Weights of a small transformer language model.
Size: 25 layers, width 64, 3 heads of 32, vocabulary 512, 1.11M parameters.
Training: a variant of SOAP for these matrices, 120M tokens, 3666 steps.
Each number is 128 + 24 x the weight over its row's rms, rounded and kept within 0 to 255. Layers, rows and columns count from 0. Numbers have three digits each. The size before them is the row's rms in percent of the matrix's.

# layer 5 attention key, 96x64, rms 0.205, rows 0-95, columns 0-63
109:077121162128094105127139143140121117155122110091154121155153128113133078098127123159141135150123094160098178162088161094132122125177126103152145113149133092116139144083127130156137113101126124
131:176134099149091175107144146150107161129131131087128163069115119110140109136138134154134152106130104152157146172127181140126130084130126168134153154147115129123113129152100150110138129133112085
112:166124162098139135126116142157152118137079150165121108095151149114119143148150144143183157127113107111109091128151137167116112121152175134140156150111156143131153127096141131101125116087090174
128:163119128149126122107161122149111096163136149125137133129097145115101175133150130123132123119130144157132113140126177150122144108137079158128103122156163163146107151155124097126158088066182111
127:124138147144137100075136169125091135142114108087126147171119196086107096100136133104134131159095124147104100159132178141140107137120157112103149112111108108111102118128122140142137132094131101
115:170139120100155095130100140152121137120108131156158134129150091094136166106138135154143149152106170128087126149138100113134134162120116131090118136122075134159126149088125171069128125128113166
120:111135091089157112166160101122124091163147091147128161107096173114133128151167138106101136135106116121115159100126104139110119127131126127162085130148108081122147143135137127086119173140101162
102:134139114113179144108143137134144132123114142104122181116144105159160154114134095119087091153124148103114103103114122123081159181114089144115096140123099103105134155109136103144101085123160135
112:094155143135121113102132113150100107115128147123122132115106136156100098131166163142117116138119087147124152119142120148140153113157136111124076165161150124082119106170082076111085148095146114
110:120153136115078147104140133147143124114120124149094132168117153140136129137150134094119140179161117146091095139077102151152144126102140133124149131116059092102108124115096162135136135138161170
105:126149115087132114108113147173138145108137138129131162100096093136147104130189197117133128128136119118096099124136122149152082174107093135143149129126103115149151141099139110127128092112086141
123:117122092118087169101096134108128142108149113149152122141073142114102109129112171149160134128094139151121145143150173084083131091149121142134157113127123101128109115137109131140173124159175137
104:103121102128176112168107121135112099121140160130117114135190109124124089141135133159131115100153088122083137105123156159130136081128140145128156098160089127116147089159091129134173119122119136
130:158116156111131122101125135145091122157178124152096131126107146156068117136163130124092092103109172126158140118106083146130142129110127092139091124146117142105132124144172116141110094168151102
110:125126169113124071092086139123105128106106142151077137142142166111143149112106150115136125094128094125152157143095147097172129089139141117139152124148160131130119164150094126155092148159116111
113:156133154123133140103142129072182135092145082140112111116135127141148132166132169139149138158096149155159113121126125112115138160140129162133167115125149173109139097090106140146156152088091130
122:155128155095100139150091092109112157103088167162145137099127135104189144100114106139156155155120130146134129122123106114108126157129102145159120126118144154114177144127124142082169154138128092
105:125129127096146129153167112121130114146111127145116142176156103166106093111130154145116093116135153132104112121177149104133141133109170107147150157111143105122124139068121143097091162066125117
092:108186117148117128114121114141141125092146135114138132108091138098146176120126152097129145116126147069112154117125104113154107082144151187160109130100125107111113134120136154106113096148148077
103:123130127184160145128137142087118132122159143149106183165130128129132118142114147116147115153095095139100132165125150172109156100120132109096113121099121112158114111115143168143115175093160086
133:096127181124137149124155106103092165096094124143109127127134122142135165165101099110172154147165164118092138133124145131126147130129164102092127122102131146110116137106104168138104099130146075
111:126110136120122122146128107096130140158130152152136159186140130084095143134141133126140149092139163126126131129158082167108116116137121122144133170112130137085155152152138108089099079066145118
121:087099157111157097152135167126086121130105139131131084147144091135135135122152127100078126081115138101135090105141118173133121136089096133127113155134137104120142095163169159113120138123148160
098:159161119125104132121099134115150173094112154130140107134173106177138153084116147099136132114142102097066130099114135105139108101160112112128127087090095125155139122160110148098124143107132137
107:153158122117094140130108114111156162137093103161114135136171130100141094117107143121137127092170115132127135166068132086151103154143166114123103108169130141127133130108150133138172161130084144
101:102112134128109121091083174147126180097138121102116168125111130164088114133104124113165139152099154131137119093141172112110147135174140111153124085134158147103097108148123121134097122106111108
137:105148126095120114080119119100121131113109069104111165129126129126143125124087154113125137135148087151131120112124146122168134130211142109099116111122108117130142148135164154130133099188108116
114:108140120126101104108088115118107159125157104131129134110131148130141136131119127138168103163145104105090133103132178080134154155166167136125138148101111133134108154065112130114166123124068145
109:143155164093131099129119157118143135147126121054150154110130140144147118172149092135084116104155114124116144119143098150135136142081126114118111165129126124162135118132115095079180119129116162
107:133148096148160141153108126131136179092110123139069135151173100094139130128111146128118130114127090127116149101145146118157100130151146087110150133125139116139093107105065167159142144122091130
107:124164112097115130098138122120163164128194111116131131117131135117121094103125120126120187157145131146111107149123176152084115157145125113119162138151154080140125088125153164157111099143138121
117:100098117120184104123148160127109163161168125127160081121141161164120130139134122150112139141076144171102095129112129127102126136152140129087163161138122099124125156114123115179133123103128100
097:127166110167116139137166141118143133134117114118132176126104179135110099156111146110156123154113090178174117173143123168123147157134141162148124141114163105125132147172113124162128152125151103
081:099159147145139129145117115105175119107088122183140122123138135144159144165066131120101149156172123114136120120165104119145141139143123095130126058108118136158158145120141146115150128161111147
089:119114110146177104182188114135143107169121141130129089130140107105137152147171106148097115106136141098125119141109074132124124112072122144106150143134131108131138140145165117123132137074151138
091:132132143117113101097088113128177135137121108108137136097171168106129124109128096160113174141117111138167131120111095142126113162165086100159098136166137122111116159124158147138168112096101155
090:094133168194121153119123141160093113142143127135083105164080129141136126131102122103099132116099128120148109138112152131099118129116101107132129116084199139123111145153144126121108091121151093
087:130100152125089143146129090131099095109109137132170125141105087134131173115132104112119109112142143087116134120114096109148130189086147123130158171088130119105140136106156157114108161149127169
107:140136160146098111069146131088099156118118105109116153130096140101100119103087130121144150153129131143131147146126212102146138135169136122117143112134117134108078125111137124134105131131143074
100:134144142127105142094119133121132163081116116106120141154127138098192153124089112133175158124104113122113139138152144076124134118178144139099180119097113115115126098091112138123154138126110087
083:136136107160145160148085106107128145151120113119113095145114107160158146157083120154140121160140114182129146090082107121130148117169125126151167131120133179110125131076115091114146112128111109
084:171166158125101141149081106130101131105092121157152078127133116110127099120134132101163119139146106109109101138137152124147139109128147156098118127080147138157133151108140142087157178126095166
085:090113154113129135146097126103105171109080131113145127089172098130175168143112137146156124103115100146148110150094121141089123115156132155114138141131125163129143157142122141084165124111170152
099:126111190142125112105142143146105055133150127107168133117107145116148147162149161139126099128099155141176128125131128134107141107140094106161124120147139116098132129094143126152097139079169118
096:121155118128127117141125130102171105108108114085132097089139103124146125134089117130162118141150113149098131108104160082156124111128142113078155089132143142168115117116119189154156131161134085
080:113122080135127148137086131098114112163152164148182154126116113114134122177119140129160123100119158126116123108121118069117126122149155163120107138106118146091103163123171093141128091098137150
079:091108125150101124173123110109146110074166108114099125121118149146146131094170100129103140148131128146124169130135153155135173086174147110136145112109107151107130143130104147149102115115069128
084:160129123145102166141113134068127123102074117142128150112162147160137125150128106172122136121172121098129119128140143142107102155162127119142134154081118136120070147148098117160148099125165148
097:175162160093135103152134105124103133109098154144147116117159123104142128091125143128174175152135124129101139098145108142114122166133133097148152123124139103175192140089157106099125119111139127
092:130110124128168089114158144104100146126119138070139121135119155171087134136132131078112116120143151139132154128112144142093164149163113125150100126134109127107097102130172116100090101152185129
073:114113113040111136151111129110144147127150134112112118106105140143115154099169150132116104083139117086115124147134102163149109166155148157131140111102136095135130124137099142087142096110093153
094:139131140108140112107135159128141080163137134122121125143086130143063125131162083138135126078133132099181144140135119156128127125111130168090144117124132142139123121155146091152105082108177107
077:179080137121138073132149170127136117127149154111110143151165126112129082154133105149095127118133134121096139100180120148121133131109109135138122127140059119156141116106111168141152114150157136
084:116103116112142139136142131117119122163168106101138147154144174076132133108101134123128150111135106095125137134161200166173145115154144116148148178134114164119136144137146108139117157134174143
089:148155139105119155134155114137155103143134162135129104120142148145142119095142113104052110105127123125104150089100077177146149132125083126138133167174113100117128072138131116141130124134116126
097:111121144107160096135115150114113135083093125160075129118144142112148140157142143156135153113127089115109140121124127115114119120164170118142119142103117187107104071105096133151082153099113143
087:114130120148115139100144137126094132098142106139075127089130180142125096139135119148130112149074132184125122115148112170154101119128157073110146124096116101158095147120144129083137125099139118
084:132141098123120128115164140133135118142070128121132121101150112132152132174125135108147122149146115137142179115077155134123131140117130166129139108150156144124139091083097143123196136115074165
086:125109134119117164144127130119149160094120147116141107204106113140151079147137106103144088121147119135094141111090145132129154141118087135101130121124115131135102152160159195131127119091127160
091:106136105144164107164106138156175117138108114139125120131161093092153099078090130138153110106135132108135146089114101137145134151118098094142156136106110124173125127143123107117109124113075181
086:147124147136090146143154134125103102185123167123160150118109152123114108132166069146125128154090166156102133146139108142124136110105122102143132145140162123116140115148156090147145191109140095
075:142121136164156135113102076117126140121135109116085127175120138123116130115119181136127113141132105105134146127087108118122133141158156138116084122127107119154159132114119141208187092139124110
089:085174146130116168133144127154119144146119120081084129165171117093140109101099113167084145112160149130158096126147141137119118117188133142104150098110125144155132113110118146145105100137134131
092:089081147140123146081150133095107138132149114130154141128164126102121123110120153109148131116116131157142153164140158116157144112118152092117161122155197087144119120158120150174134159094114115
091:144117145103132159131122110129147141136162127120107121061114108118123139126136134164107169081104144126161082122156126122142142108133097116088114165130119122142112110109179114117112148072125182
090:129097152167131138127130115102117157124133097104101130177091117146110112149118140154158167142087150163134135164110163084139175163145109110105130126143160158154117157158140125172113128128111113
090:125164132086118138123134152106088143121150117086136101100142126144167113108124149096099144131129164175175107128161097131095124136117151159105135138084166128132126107089094112112133095159156122
114:096103144119162078117162162137130102157142116129158146142119156124088108128174104124066095128119150117137128139156112163100138128124099144134097142173156137115135156143148107168106124108161124
104:131134153079109087127091118102159111107087147140099120106144096123169139143143083147150135151134089108080113133123099117149142169130116146099155144120117151146127120119117158149158165129101168
089:146120124120141121118178109129113100135181142155122134131100096085141157151123144111099138121076159104129110099115108107142159085066147156138155186125138122116112133131100108132135128134130161
104:107126177130120117104132138107130146138139088102167126147123164116140143114066126163148149149100123164141128161127178094145136147164135097139154147153188134115142120108105143131121137096129092
082:130144115142135135146166122147108095184126148145123144134082117183100107146107133126123116142143125111129137125119113123110144092125202125097066144106130173098124133127140140121114141117175101
111:160165102119134123171123144156156163119155139144126143153149103157122114136117124120131143157150152142091143135147096097095121173109119115157121101138092101119129119071114153092123107167080106
083:131171124134147095163135111100147132144156126150109126166074143162153124151119113117119103122142182138161126134125101139110156128122062089140127174151111151106112151139122105149118090160130128
128:158138132117165123207108102155128119148152140146165114135124136142147152131173139160125123143139148124124134112144092153135127137121119131160124166160111126151181158145162128098133124145153191
088:105120130122145146090131159138102085106115163097095128144137148086103149112163114175157187096162131139122118138151125149157151123159135164090131144133124150136120140157151133156143120127147079
091:145104121113130120126084136119144096130124121106127124069124154166115152105170148141125112073146093109126103137094096170152090147136076156152111122118131142140122155128137098099144130087100141
083:126163118118146147081126150132098162096142137160150132109142129052157178147093168091113127153099123110116141171125128142149136124095114134118115089137135144099106111143113123136101158132120102
102:131096125177114116083106143140121099145134187090143092172122117119109156107158103147099106122128170107155141128095162114094112136116099117101153131169141119121125127167135135161109132109147105
082:130092123115109100120115146167145075126177182109136133105145076132148126150139121118132124122117117153157145090152155107127120165128175112120139151164135135139127122137168081112150138129084153
086:131110138138102123139072117124135153105083089141166157118122111118155138134115156101138134142148120125127141071111127118090093082121126100117129127100135160136145129065124143107129154156119185
089:081148104134107146122092127123115119155123106168135163137109127098146105112135102130142148101127121138181147110161173083128107140168161129089161144145144149093134171133142112132152148141101090
091:177089154136141140114124140120144122171133120130109139085126147147150140162170118130141158106149134094160110142104125113120129152073140169089093149113079141122131124114143137140107119125193138
096:119085127117125131105124188126100100162113136109141166102120142121083101122160103142136117095142135095141135164095123135144115155083113131159123173128113127120118103164160082129107161122152156
075:192118101115150096089099120136071138163109160169131129135123111106146131136130118122140150126100106116120133128103120117142089124169088162098130109115113108163148139146120109168109077119142143
095:161130125114113163122101097179122148099111129117156106074112128108137166109190096171127101121121103104113134131144109127131087134118138127116157145127121125125109123104111112111132102116062164
094:124108090085112115153168161134110147138141161127145088199159096089133127114138150113132130116103099099155133145143094117164160124119122120137140150127092118132147107089152118098162140100140137
101:112100113100141140133114118107157142085125112131123080123146132105174155125101116150106155166172143102145155101101128132126127154155144160088138118109145130155117115100053130116133133139098164
092:083159120135120094177100099083086142130103121096125138097151133121107099125160147168140123134141144135132165099102121093083121133160146159118098168148099126139114132108145164107148138118118138
087:122154162119120138147140123134158137143133159146157109124180071094155138119128081119119126118177152149091122138120149101127125130139093128108139161124080161161166168106161143131104099125141130
096:148121151130142135107104147121166152099109104132156107085158118134122095126076147156179133102152130136111134168114149108175118144148163118155145104100130140128150131143171138124164184140113135
104:139102134116119144113137119125131117154116111154141107133160113102153139109122127133097175125148184103121136079111088121109133193120121119190100132140151143162162147143147139089173121118113136
104:119131095116134112147114119107145145110077137103135160121154108141134157106093129138110097112147113059112088110141136069115128120153155137101099141139109153126160159134089125137175134110105157
092:119116163126133120146147105134109119109192085146108142116113124113077095096119100097108115146112162176119116105144126138145145152143130149142181152124118121120163175096102158162109112124138138
075:105105092154140134098107151116134110084076129173145111113133129103108097106120116104175150113126140122138124175130114107164111115087142106114159139165118135105103158105169178147130111133113131
122:105116118107149121170141113152134100143098171167147097132145101125117136107144105130097133096111161101126112108117051148110113144064113129116125139129161118108166122144123100116099142108113154